Each number is 200 + 30 x the weight over its row's rms, rounded and kept within 0 to 999. Layers, rows and columns count from 0. The size before them is the row's rms in percent of the matrix's.

# layer 2 MLP gate, 256x96, rms 0.229, rows 208-255, columns 0-95
112,151,219,187,202,166,176,171,200,202,212,174,199,188,205,221,202,181,227,224,173,232,259,179,135,215,155,183,196,183,217,176,194,238,218,187,221,191,199,210,177,230,195,237,206,197,161,222,202,177,192,157,195,194,189,198,183,179,205,233,129,150,235,231,185,204,135,234,183,223,149,155,197,156,226,201,207,218,162,274,223,258,245,230,182,221,215,175,171,166,194,198,190,121,189,265,200
102,213,195,177,226,195,238,168,167,107,174,154,213,230,234,213,188,183,173,213,169,194,214,227,221,237,184,217,205,146,193,160,270,228,215,165,240,233,220,206,192,175,229,240,224,181,219,217,214,236,164,194,165,217,175,250,180,186,211,190,176,225,177,173,201,211,207,230,130,184,270,252,183,238,127,178,228,217,198,225,201,199,198,183,223,201,194,179,221,179,174,206,157,201,225,242,237
087,181,177,193,137,210,243,180,245,186,196,232,194,218,193,188,218,251,193,170,198,201,198,225,202,182,261,211,227,123,237,166,155,144,136,222,223,159,247,238,222,232,203,193,180,161,188,184,184,186,203,209,224,215,145,208,167,147,242,148,165,178,207,199,185,211,200,183,199,201,228,222,234,163,147,220,181,199,232,214,184,177,238,179,172,167,242,186,181,154,156,223,242,190,204,198,235
101,200,150,208,137,158,186,164,223,192,209,191,204,202,219,229,172,154,202,176,188,258,177,244,226,210,183,166,187,259,216,179,181,165,157,177,257,172,208,173,198,201,166,160,159,173,200,181,230,195,171,145,166,226,191,211,193,142,224,179,194,219,191,184,197,199,148,199,222,162,202,242,214,228,244,183,161,196,213,200,238,216,150,180,191,154,221,197,255,173,162,248,253,248,217,218,179
094,190,157,266,179,160,235,177,228,199,208,251,121,256,182,159,240,187,183,229,199,180,172,209,235,219,197,163,168,273,240,229,193,185,188,201,219,157,202,226,185,199,216,220,220,172,185,190,169,270,186,200,173,232,205,250,237,230,143,185,231,195,182,164,159,249,164,210,183,250,197,178,219,224,182,215,224,235,185,196,194,204,190,187,222,179,161,221,171,180,162,236,206,222,186,225,214
096,156,218,274,222,168,204,220,195,189,228,235,205,256,210,191,206,176,152,216,178,205,226,216,215,220,199,201,174,211,226,195,241,174,248,184,235,158,232,194,203,213,203,271,182,218,231,142,165,182,219,148,214,169,236,209,134,215,207,236,246,198,208,218,154,213,190,198,186,164,220,199,215,242,161,250,213,207,172,243,189,207,211,192,168,147,190,229,187,252,228,178,265,237,208,158,195
103,202,180,206,216,219,192,271,197,174,186,176,206,188,224,185,251,155,216,219,214,168,220,171,179,209,210,188,180,162,245,172,257,214,224,181,99,252,170,199,166,193,208,234,183,207,225,178,173,156,189,188,188,169,193,229,168,245,229,192,221,202,195,216,212,192,146,183,225,179,190,256,163,253,235,223,208,216,202,255,204,259,172,124,242,190,203,196,199,216,226,217,230,161,198,180,201
097,229,214,226,174,209,208,182,165,252,159,250,214,228,149,246,249,233,220,200,217,161,174,165,219,247,151,128,219,179,214,187,264,219,166,218,203,164,199,177,172,167,247,220,193,223,167,210,197,203,195,171,189,188,235,210,181,214,166,230,193,177,208,181,144,219,204,182,181,183,236,182,216,172,190,184,204,230,235,232,185,232,217,232,188,198,228,177,174,131,184,163,248,186,159,246,148
091,190,202,238,193,223,257,179,175,169,164,190,226,187,143,141,221,253,208,174,158,191,195,268,181,210,203,139,187,151,185,205,151,224,170,256,180,145,165,172,209,183,150,221,236,247,169,190,206,178,200,215,218,232,218,170,175,232,181,229,238,209,163,190,216,196,208,206,174,165,180,209,206,200,249,197,188,199,242,187,185,236,249,178,185,210,218,168,221,169,198,209,150,139,216,176,232
093,203,183,235,216,262,178,157,225,196,195,163,210,164,217,154,263,237,204,203,209,270,215,190,178,208,141,210,188,211,153,217,204,206,163,220,162,183,171,200,222,191,158,190,171,224,168,185,203,227,206,208,199,260,194,216,245,185,214,171,264,184,218,163,241,216,180,196,186,187,218,192,269,264,242,187,172,206,209,201,206,161,191,219,204,187,270,197,177,163,138,235,208,188,189,176,240
101,188,183,180,157,166,200,228,191,158,169,198,235,204,254,221,171,170,164,209,224,162,177,168,165,221,206,196,164,219,183,246,214,162,224,170,215,188,224,211,190,158,228,168,237,179,174,209,192,212,211,204,197,202,188,170,209,166,240,135,227,192,196,259,167,153,199,170,227,224,222,228,269,207,257,135,210,139,245,199,198,197,210,231,206,201,162,165,160,140,183,218,156,175,191,238,194
098,211,156,218,210,213,190,226,160,211,242,190,184,226,191,163,191,199,183,176,194,245,228,192,183,176,294,231,242,243,234,189,246,206,163,137,234,146,211,139,177,207,195,192,148,192,211,222,206,171,230,215,210,260,123,214,232,215,202,196,191,230,190,193,224,209,232,198,192,260,185,174,177,184,236,211,218,192,181,200,202,201,180,170,193,207,240,220,150,162,243,227,251,204,169,228,177
099,219,191,185,245,217,218,201,186,173,245,206,221,191,152,200,148,258,257,213,211,158,192,263,201,219,123,157,238,251,214,220,200,252,213,224,192,211,209,209,171,219,211,159,148,166,150,165,216,268,192,231,202,226,206,174,203,220,197,230,153,202,228,243,164,224,191,183,190,164,222,149,182,209,202,194,163,231,173,214,197,168,238,178,180,213,225,233,227,198,205,197,235,161,227,176,220
094,203,186,181,208,248,208,236,205,207,187,162,193,230,234,200,187,246,178,247,217,203,187,225,219,125,144,198,158,153,234,175,213,193,208,209,240,183,251,220,228,195,187,197,223,201,236,171,202,225,195,205,205,238,203,214,183,240,206,294,243,245,245,203,123,189,196,207,237,249,218,208,192,209,210,217,227,175,199,206,242,205,158,223,223,138,243,179,242,174,224,224,218,163,205,173,222
106,231,227,254,141,207,207,241,200,206,163,194,191,190,165,198,170,166,145,217,223,168,197,136,200,180,191,170,207,207,220,207,236,213,157,191,213,209,172,162,153,234,198,209,157,196,220,166,176,197,192,182,212,218,222,196,181,185,183,210,186,213,203,175,164,197,141,181,180,253,209,192,171,243,134,185,184,237,198,253,220,140,168,248,243,122,209,187,222,235,231,198,160,242,157,228,194
104,198,165,223,190,239,216,144,259,253,167,190,214,218,199,236,148,170,203,187,184,178,242,187,211,167,161,157,158,251,179,174,171,197,196,183,173,169,137,180,239,192,139,210,224,200,149,249,253,193,216,204,226,213,200,194,221,242,217,209,192,237,218,199,204,181,181,190,212,254,166,215,202,245,225,209,226,234,184,186,196,168,223,197,113,159,225,214,164,199,170,183,195,153,208,217,221
104,152,242,193,159,207,147,178,156,202,175,171,202,181,176,211,205,150,159,195,207,154,214,135,222,236,138,180,161,195,162,237,206,163,175,194,131,143,167,207,195,221,178,169,215,206,226,192,222,177,145,191,215,139,216,204,200,189,252,166,219,198,203,222,177,208,237,212,200,211,234,212,176,186,224,167,163,207,194,203,189,177,216,228,215,137,242,208,268,229,182,229,206,199,199,184,247
096,182,137,192,205,238,235,242,250,230,240,190,176,220,200,179,239,183,193,178,193,124,246,192,158,209,204,202,184,258,178,213,186,172,169,200,181,205,209,198,166,137,168,143,205,160,199,175,202,189,170,202,170,209,185,200,244,200,189,164,250,176,211,200,185,185,195,256,231,182,234,170,218,172,249,195,156,201,219,205,189,218,178,166,168,216,232,235,156,192,203,255,216,163,269,161,225
097,253,184,214,192,226,156,183,230,224,148,189,242,161,235,158,239,266,197,179,178,192,218,212,203,142,195,228,230,170,177,190,221,186,241,248,206,212,199,183,198,190,235,144,184,191,133,164,219,224,195,154,178,166,238,252,242,243,227,194,189,199,206,204,188,221,153,177,226,180,228,185,266,213,170,163,206,238,203,208,232,190,164,230,187,156,190,216,201,168,226,207,186,222,175,137,200
097,196,206,150,253,187,200,198,212,173,203,218,252,173,199,216,154,150,217,185,217,232,192,190,217,175,228,154,213,244,212,217,163,181,213,249,215,255,212,253,198,184,171,243,207,204,197,198,179,205,158,162,203,247,172,195,263,171,175,177,197,220,201,253,148,203,205,174,202,194,181,139,183,261,164,188,256,143,175,211,240,227,195,204,192,219,217,198,192,183,176,259,243,222,173,231,244
107,178,172,195,181,242,172,257,255,165,260,182,187,219,192,184,197,241,159,174,253,185,180,216,161,222,175,224,211,171,211,134,202,186,269,160,224,228,208,161,159,170,200,212,238,139,207,181,210,234,122,209,246,203,205,196,227,210,221,200,187,223,208,193,163,181,205,216,226,168,215,170,183,175,171,204,190,218,210,213,197,153,229,177,136,154,206,228,182,271,185,205,188,214,201,193,217
093,180,254,212,232,213,201,239,183,144,192,232,192,213,198,179,198,218,187,218,186,203,172,249,199,228,161,196,227,157,194,169,217,212,210,252,215,219,234,257,216,223,184,202,173,194,185,156,189,183,184,233,198,121,240,229,160,194,152,214,209,186,245,222,211,196,171,136,192,149,235,151,186,146,193,230,262,181,211,154,220,239,185,190,237,149,212,223,185,218,223,169,222,149,166,206,217
098,202,180,189,167,202,188,208,218,204,205,175,199,251,221,143,154,163,149,172,170,226,169,194,258,186,224,216,187,175,241,183,233,177,215,197,220,180,207,176,239,191,173,191,225,217,207,162,273,164,147,169,230,243,153,223,215,175,189,205,183,217,186,135,160,204,197,221,196,200,154,136,253,179,206,183,205,200,261,183,159,156,154,192,220,218,182,197,178,171,163,222,258,200,178,220,223
096,189,189,198,223,257,217,167,164,227,204,199,268,214,222,229,212,189,249,232,206,188,200,161,273,157,211,165,196,200,219,189,242,195,220,241,234,189,192,217,236,225,209,219,234,185,200,194,260,205,189,137,212,179,254,203,184,221,170,189,209,236,240,162,202,174,193,166,179,192,207,207,189,171,142,154,281,136,189,174,179,197,169,221,161,223,243,213,176,176,229,219,211,209,247,215,172
099,222,201,198,238,277,184,208,199,184,239,229,185,154,167,195,178,262,211,205,158,225,155,215,150,175,194,207,185,219,192,191,195,253,190,164,158,165,175,224,240,186,207,244,262,190,158,219,232,225,235,190,196,226,248,217,220,229,182,205,214,187,221,203,226,181,171,189,197,222,233,169,253,221,216,222,276,199,166,204,138,168,229,172,168,222,244,201,248,217,167,224,236,195,184,172,218
108,194,195,211,215,173,175,223,176,191,185,223,197,254,176,139,214,175,182,181,216,148,186,234,228,190,222,245,240,218,194,160,226,225,246,228,176,233,229,202,223,251,208,187,243,237,197,284,134,237,209,189,215,200,260,231,233,200,148,209,179,193,175,177,185,212,191,215,233,264,184,191,205,190,198,202,177,157,226,219,156,233,237,164,196,196,145,168,185,212,213,197,171,159,220,148,222
097,232,208,245,261,190,239,162,195,189,184,224,191,211,153,188,200,167,163,193,154,216,177,258,210,222,227,174,224,188,231,148,170,154,208,210,208,185,223,181,162,166,198,197,133,152,145,200,209,157,165,215,206,193,225,168,179,173,250,193,190,196,208,206,193,199,137,185,235,173,219,158,177,178,224,166,181,192,236,238,277,224,231,180,194,205,179,217,199,207,238,188,231,245,233,148,172
107,204,150,220,181,179,199,172,193,163,189,198,228,192,249,185,194,236,208,267,187,205,151,221,220,227,209,220,203,232,212,188,189,197,235,154,187,205,231,242,173,199,155,198,190,176,197,156,155,123,170,227,167,206,156,214,264,241,238,222,204,241,205,150,157,203,215,174,195,170,210,183,207,201,142,232,231,186,287,153,191,230,201,185,206,246,204,228,169,170,204,197,236,219,197,209,167
107,185,188,186,232,167,213,179,215,222,187,153,190,211,180,204,228,200,208,233,219,213,180,219,231,161,196,160,174,163,219,206,193,182,229,209,218,208,202,187,251,253,208,186,201,200,193,234,195,195,206,185,216,208,232,235,152,181,165,164,178,240,177,277,231,220,194,203,170,184,239,139,158,224,217,130,231,170,174,277,182,244,203,192,113,185,245,190,257,215,223,182,260,208,187,197,202
108,186,238,162,182,187,184,190,186,138,250,213,216,149,172,159,181,175,263,152,193,182,238,233,174,190,187,215,202,256,225,235,189,182,153,152,180,190,220,148,221,188,240,209,215,182,213,224,185,151,136,193,210,226,195,204,243,182,185,231,243,188,184,194,218,213,181,211,180,115,134,231,195,201,220,177,232,195,185,233,160,197,186,171,247,228,193,200,188,186,207,177,178,186,251,158,193
110,236,233,218,228,201,211,244,186,249,234,120,216,200,169,155,168,223,195,198,208,206,265,166,196,214,214,193,154,177,224,206,206,193,202,164,175,171,200,214,185,232,194,193,198,225,143,163,189,193,207,141,304,191,242,226,211,208,159,151,138,237,200,223,204,159,194,191,225,183,231,218,198,194,218,242,205,147,213,178,206,173,213,212,232,213,252,187,221,213,251,206,186,190,188,229,227
095,181,184,190,156,240,155,202,215,186,180,169,202,198,166,193,178,232,169,249,189,141,259,197,207,213,139,197,179,220,235,219,215,203,246,195,246,212,197,186,183,233,200,172,224,161,256,166,248,191,223,197,223,170,229,229,177,171,243,194,206,167,120,171,215,157,207,178,186,146,204,190,181,164,215,142,160,193,167,233,251,183,236,173,199,186,220,203,190,245,185,179,188,180,206,220,262
096,186,209,189,188,206,185,196,222,146,238,230,200,206,116,198,235,200,145,235,194,221,230,228,256,189,185,192,123,179,195,185,193,172,209,196,233,254,241,159,203,200,187,144,182,170,227,152,219,231,173,247,212,163,216,176,164,158,172,127,182,221,182,179,227,180,176,153,221,182,224,206,203,207,235,186,195,216,252,153,209,224,172,173,190,156,232,183,180,223,227,214,238,226,215,185,200
104,165,226,200,155,234,274,160,193,220,187,227,235,161,187,208,217,199,195,143,202,216,198,160,213,191,181,176,146,181,207,193,156,192,182,195,158,244,226,192,226,206,242,195,187,197,271,171,245,192,149,160,165,252,243,227,190,194,251,212,178,227,161,196,134,188,247,178,226,216,198,210,217,183,169,193,224,180,223,175,199,231,177,186,233,181,194,134,200,213,196,205,132,214,224,187,223
090,161,198,204,217,246,183,194,170,215,225,186,130,187,219,202,185,164,209,241,172,143,211,271,192,224,153,190,226,176,172,187,168,191,173,217,197,185,243,208,175,180,178,200,215,177,197,214,195,221,173,210,246,218,149,174,124,222,236,226,183,173,205,209,191,195,153,127,166,194,193,187,201,161,225,183,169,190,180,246,254,222,226,179,210,196,231,192,175,206,237,164,263,199,158,254,235
090,207,196,189,215,196,175,236,197,133,207,237,224,180,178,190,225,200,160,229,185,209,201,222,193,203,130,245,215,215,280,204,180,232,215,175,259,207,112,218,189,208,174,257,194,220,249,220,277,160,198,185,207,218,169,200,195,220,226,164,210,223,162,157,183,201,184,217,217,167,199,177,177,230,169,220,188,220,192,194,161,190,241,230,185,178,169,194,193,176,192,221,205,281,224,179,161
095,177,229,224,214,242,182,201,194,142,186,184,165,182,173,166,211,176,212,238,180,176,211,222,218,210,209,218,157,162,199,258,241,175,213,230,181,231,214,210,161,269,240,208,153,207,197,170,197,145,196,193,219,188,210,190,231,214,168,193,202,164,233,158,194,179,222,269,195,201,235,180,242,197,217,195,204,239,228,227,256,234,185,224,164,273,227,197,186,214,166,178,189,142,165,187,273
095,154,167,267,207,228,189,216,232,237,169,178,217,213,218,198,230,161,188,129,200,238,193,184,246,257,158,201,201,176,178,227,183,208,233,247,276,184,178,187,195,167,119,211,223,186,203,236,272,207,202,217,237,234,158,176,218,170,216,172,192,228,224,167,184,180,179,240,201,228,203,169,197,200,169,178,220,185,206,186,240,221,169,167,209,162,167,206,205,160,227,190,212,172,162,224,221
091,193,215,152,218,232,171,234,216,201,227,195,244,212,245,226,233,168,171,204,183,214,240,248,184,191,148,185,217,223,206,171,245,210,213,248,157,203,232,200,246,214,170,193,223,160,216,196,245,233,215,194,296,167,236,198,190,195,234,165,164,197,163,159,185,196,211,140,182,187,201,202,183,204,279,204,167,189,235,192,186,231,215,251,212,243,238,160,207,180,213,198,209,220,161,200,249
097,167,207,248,198,194,190,215,191,206,170,194,214,201,179,178,208,215,243,191,244,194,179,192,212,189,201,134,187,179,204,232,179,193,215,245,183,197,241,166,251,215,170,237,241,247,150,161,183,228,194,225,261,220,190,259,209,214,212,178,251,182,177,228,197,249,196,213,189,217,265,219,225,191,131,202,196,166,180,223,215,153,254,186,191,216,227,155,144,191,223,227,236,172,151,159,160
111,199,216,206,224,210,238,176,228,241,170,213,210,227,127,162,183,158,212,147,223,210,196,220,268,197,187,199,184,191,181,180,173,180,219,226,226,232,222,204,210,170,242,212,213,194,166,230,207,198,244,150,177,217,166,252,193,256,209,223,194,197,234,236,150,192,202,191,123,260,189,177,218,250,181,180,237,180,226,177,162,170,173,187,195,141,195,199,196,174,158,206,203,166,217,225,268
099,175,204,194,194,186,198,179,202,207,196,153,153,188,211,184,201,138,206,182,255,210,184,226,203,167,207,183,251,156,152,209,189,195,177,181,209,161,252,196,210,154,190,164,193,208,134,213,171,229,177,182,214,174,195,222,221,204,172,274,210,216,182,230,257,239,163,151,184,184,232,229,183,257,196,244,214,206,141,184,188,248,183,242,233,181,180,217,230,157,229,174,215,249,153,180,167
101,183,222,232,211,207,159,196,183,252,187,170,193,237,223,204,229,206,202,165,221,157,233,181,277,223,262,162,171,182,189,204,175,195,211,205,200,180,220,169,205,184,199,219,184,211,227,260,214,233,180,163,245,148,184,229,129,198,188,197,234,266,229,196,214,196,179,189,183,243,185,235,190,237,198,234,239,170,263,177,145,172,247,193,184,208,178,182,140,174,213,206,174,148,202,225,189
097,238,218,225,192,180,188,175,196,217,148,230,158,213,226,203,172,186,221,140,240,183,197,226,248,180,242,209,213,204,158,177,236,212,150,191,210,158,193,279,187,135,170,191,167,242,204,172,178,204,207,212,147,246,186,225,212,226,143,165,216,185,190,192,182,161,241,236,191,170,164,207,242,224,215,182,157,167,221,224,213,151,179,219,190,214,198,184,182,143,234,241,201,184,223,150,217
110,224,221,194,200,166,202,167,197,166,204,203,250,191,190,167,121,200,207,197,191,189,206,150,189,234,240,201,150,227,223,222,212,223,221,204,182,181,167,159,125,223,244,156,157,232,186,240,182,179,183,214,206,149,173,153,184,194,218,236,226,212,201,190,201,212,194,226,209,236,254,242,236,205,260,186,206,159,198,234,246,229,194,244,217,167,213,233,191,164,194,273,212,229,251,214,214
115,201,226,255,212,202,204,208,226,196,270,217,182,203,229,221,266,208,199,211,121,186,247,193,240,198,214,155,199,214,124,211,157,239,240,199,183,237,245,187,192,252,165,220,171,171,235,203,215,221,246,240,202,206,152,209,184,231,156,141,212,227,175,198,212,193,164,204,193,230,236,153,187,179,197,179,213,251,196,214,184,194,205,223,193,170,221,192,160,168,235,235,222,228,212,196,157
100,196,226,216,233,178,208,293,159,191,212,175,226,152,219,152,246,227,212,213,204,241,266,189,199,243,236,178,217,218,189,175,210,244,192,206,175,227,201,231,205,215,232,222,191,232,264,234,134,222,185,180,182,222,166,193,161,252,190,145,165,234,199,176,230,167,174,200,251,188,219,182,232,208,219,174,191,185,161,199,225,237,191,234,228,222,177,167,203,209,192,242,218,186,204,158,157
089,263,250,195,261,239,227,193,169,175,239,213,225,179,217,210,249,202,199,168,212,205,212,213,232,212,230,182,188,239,149,194,208,262,211,280,191,223,177,212,165,184,252,184,218,212,161,230,212,204,163,139,169,152,197,223,196,179,174,175,181,172,217,219,226,142,207,227,191,228,248,218,249,198,204,214,215,181,216,199,205,188,190,268,222,172,158,244,234,214,198,144,199,180,189,211,188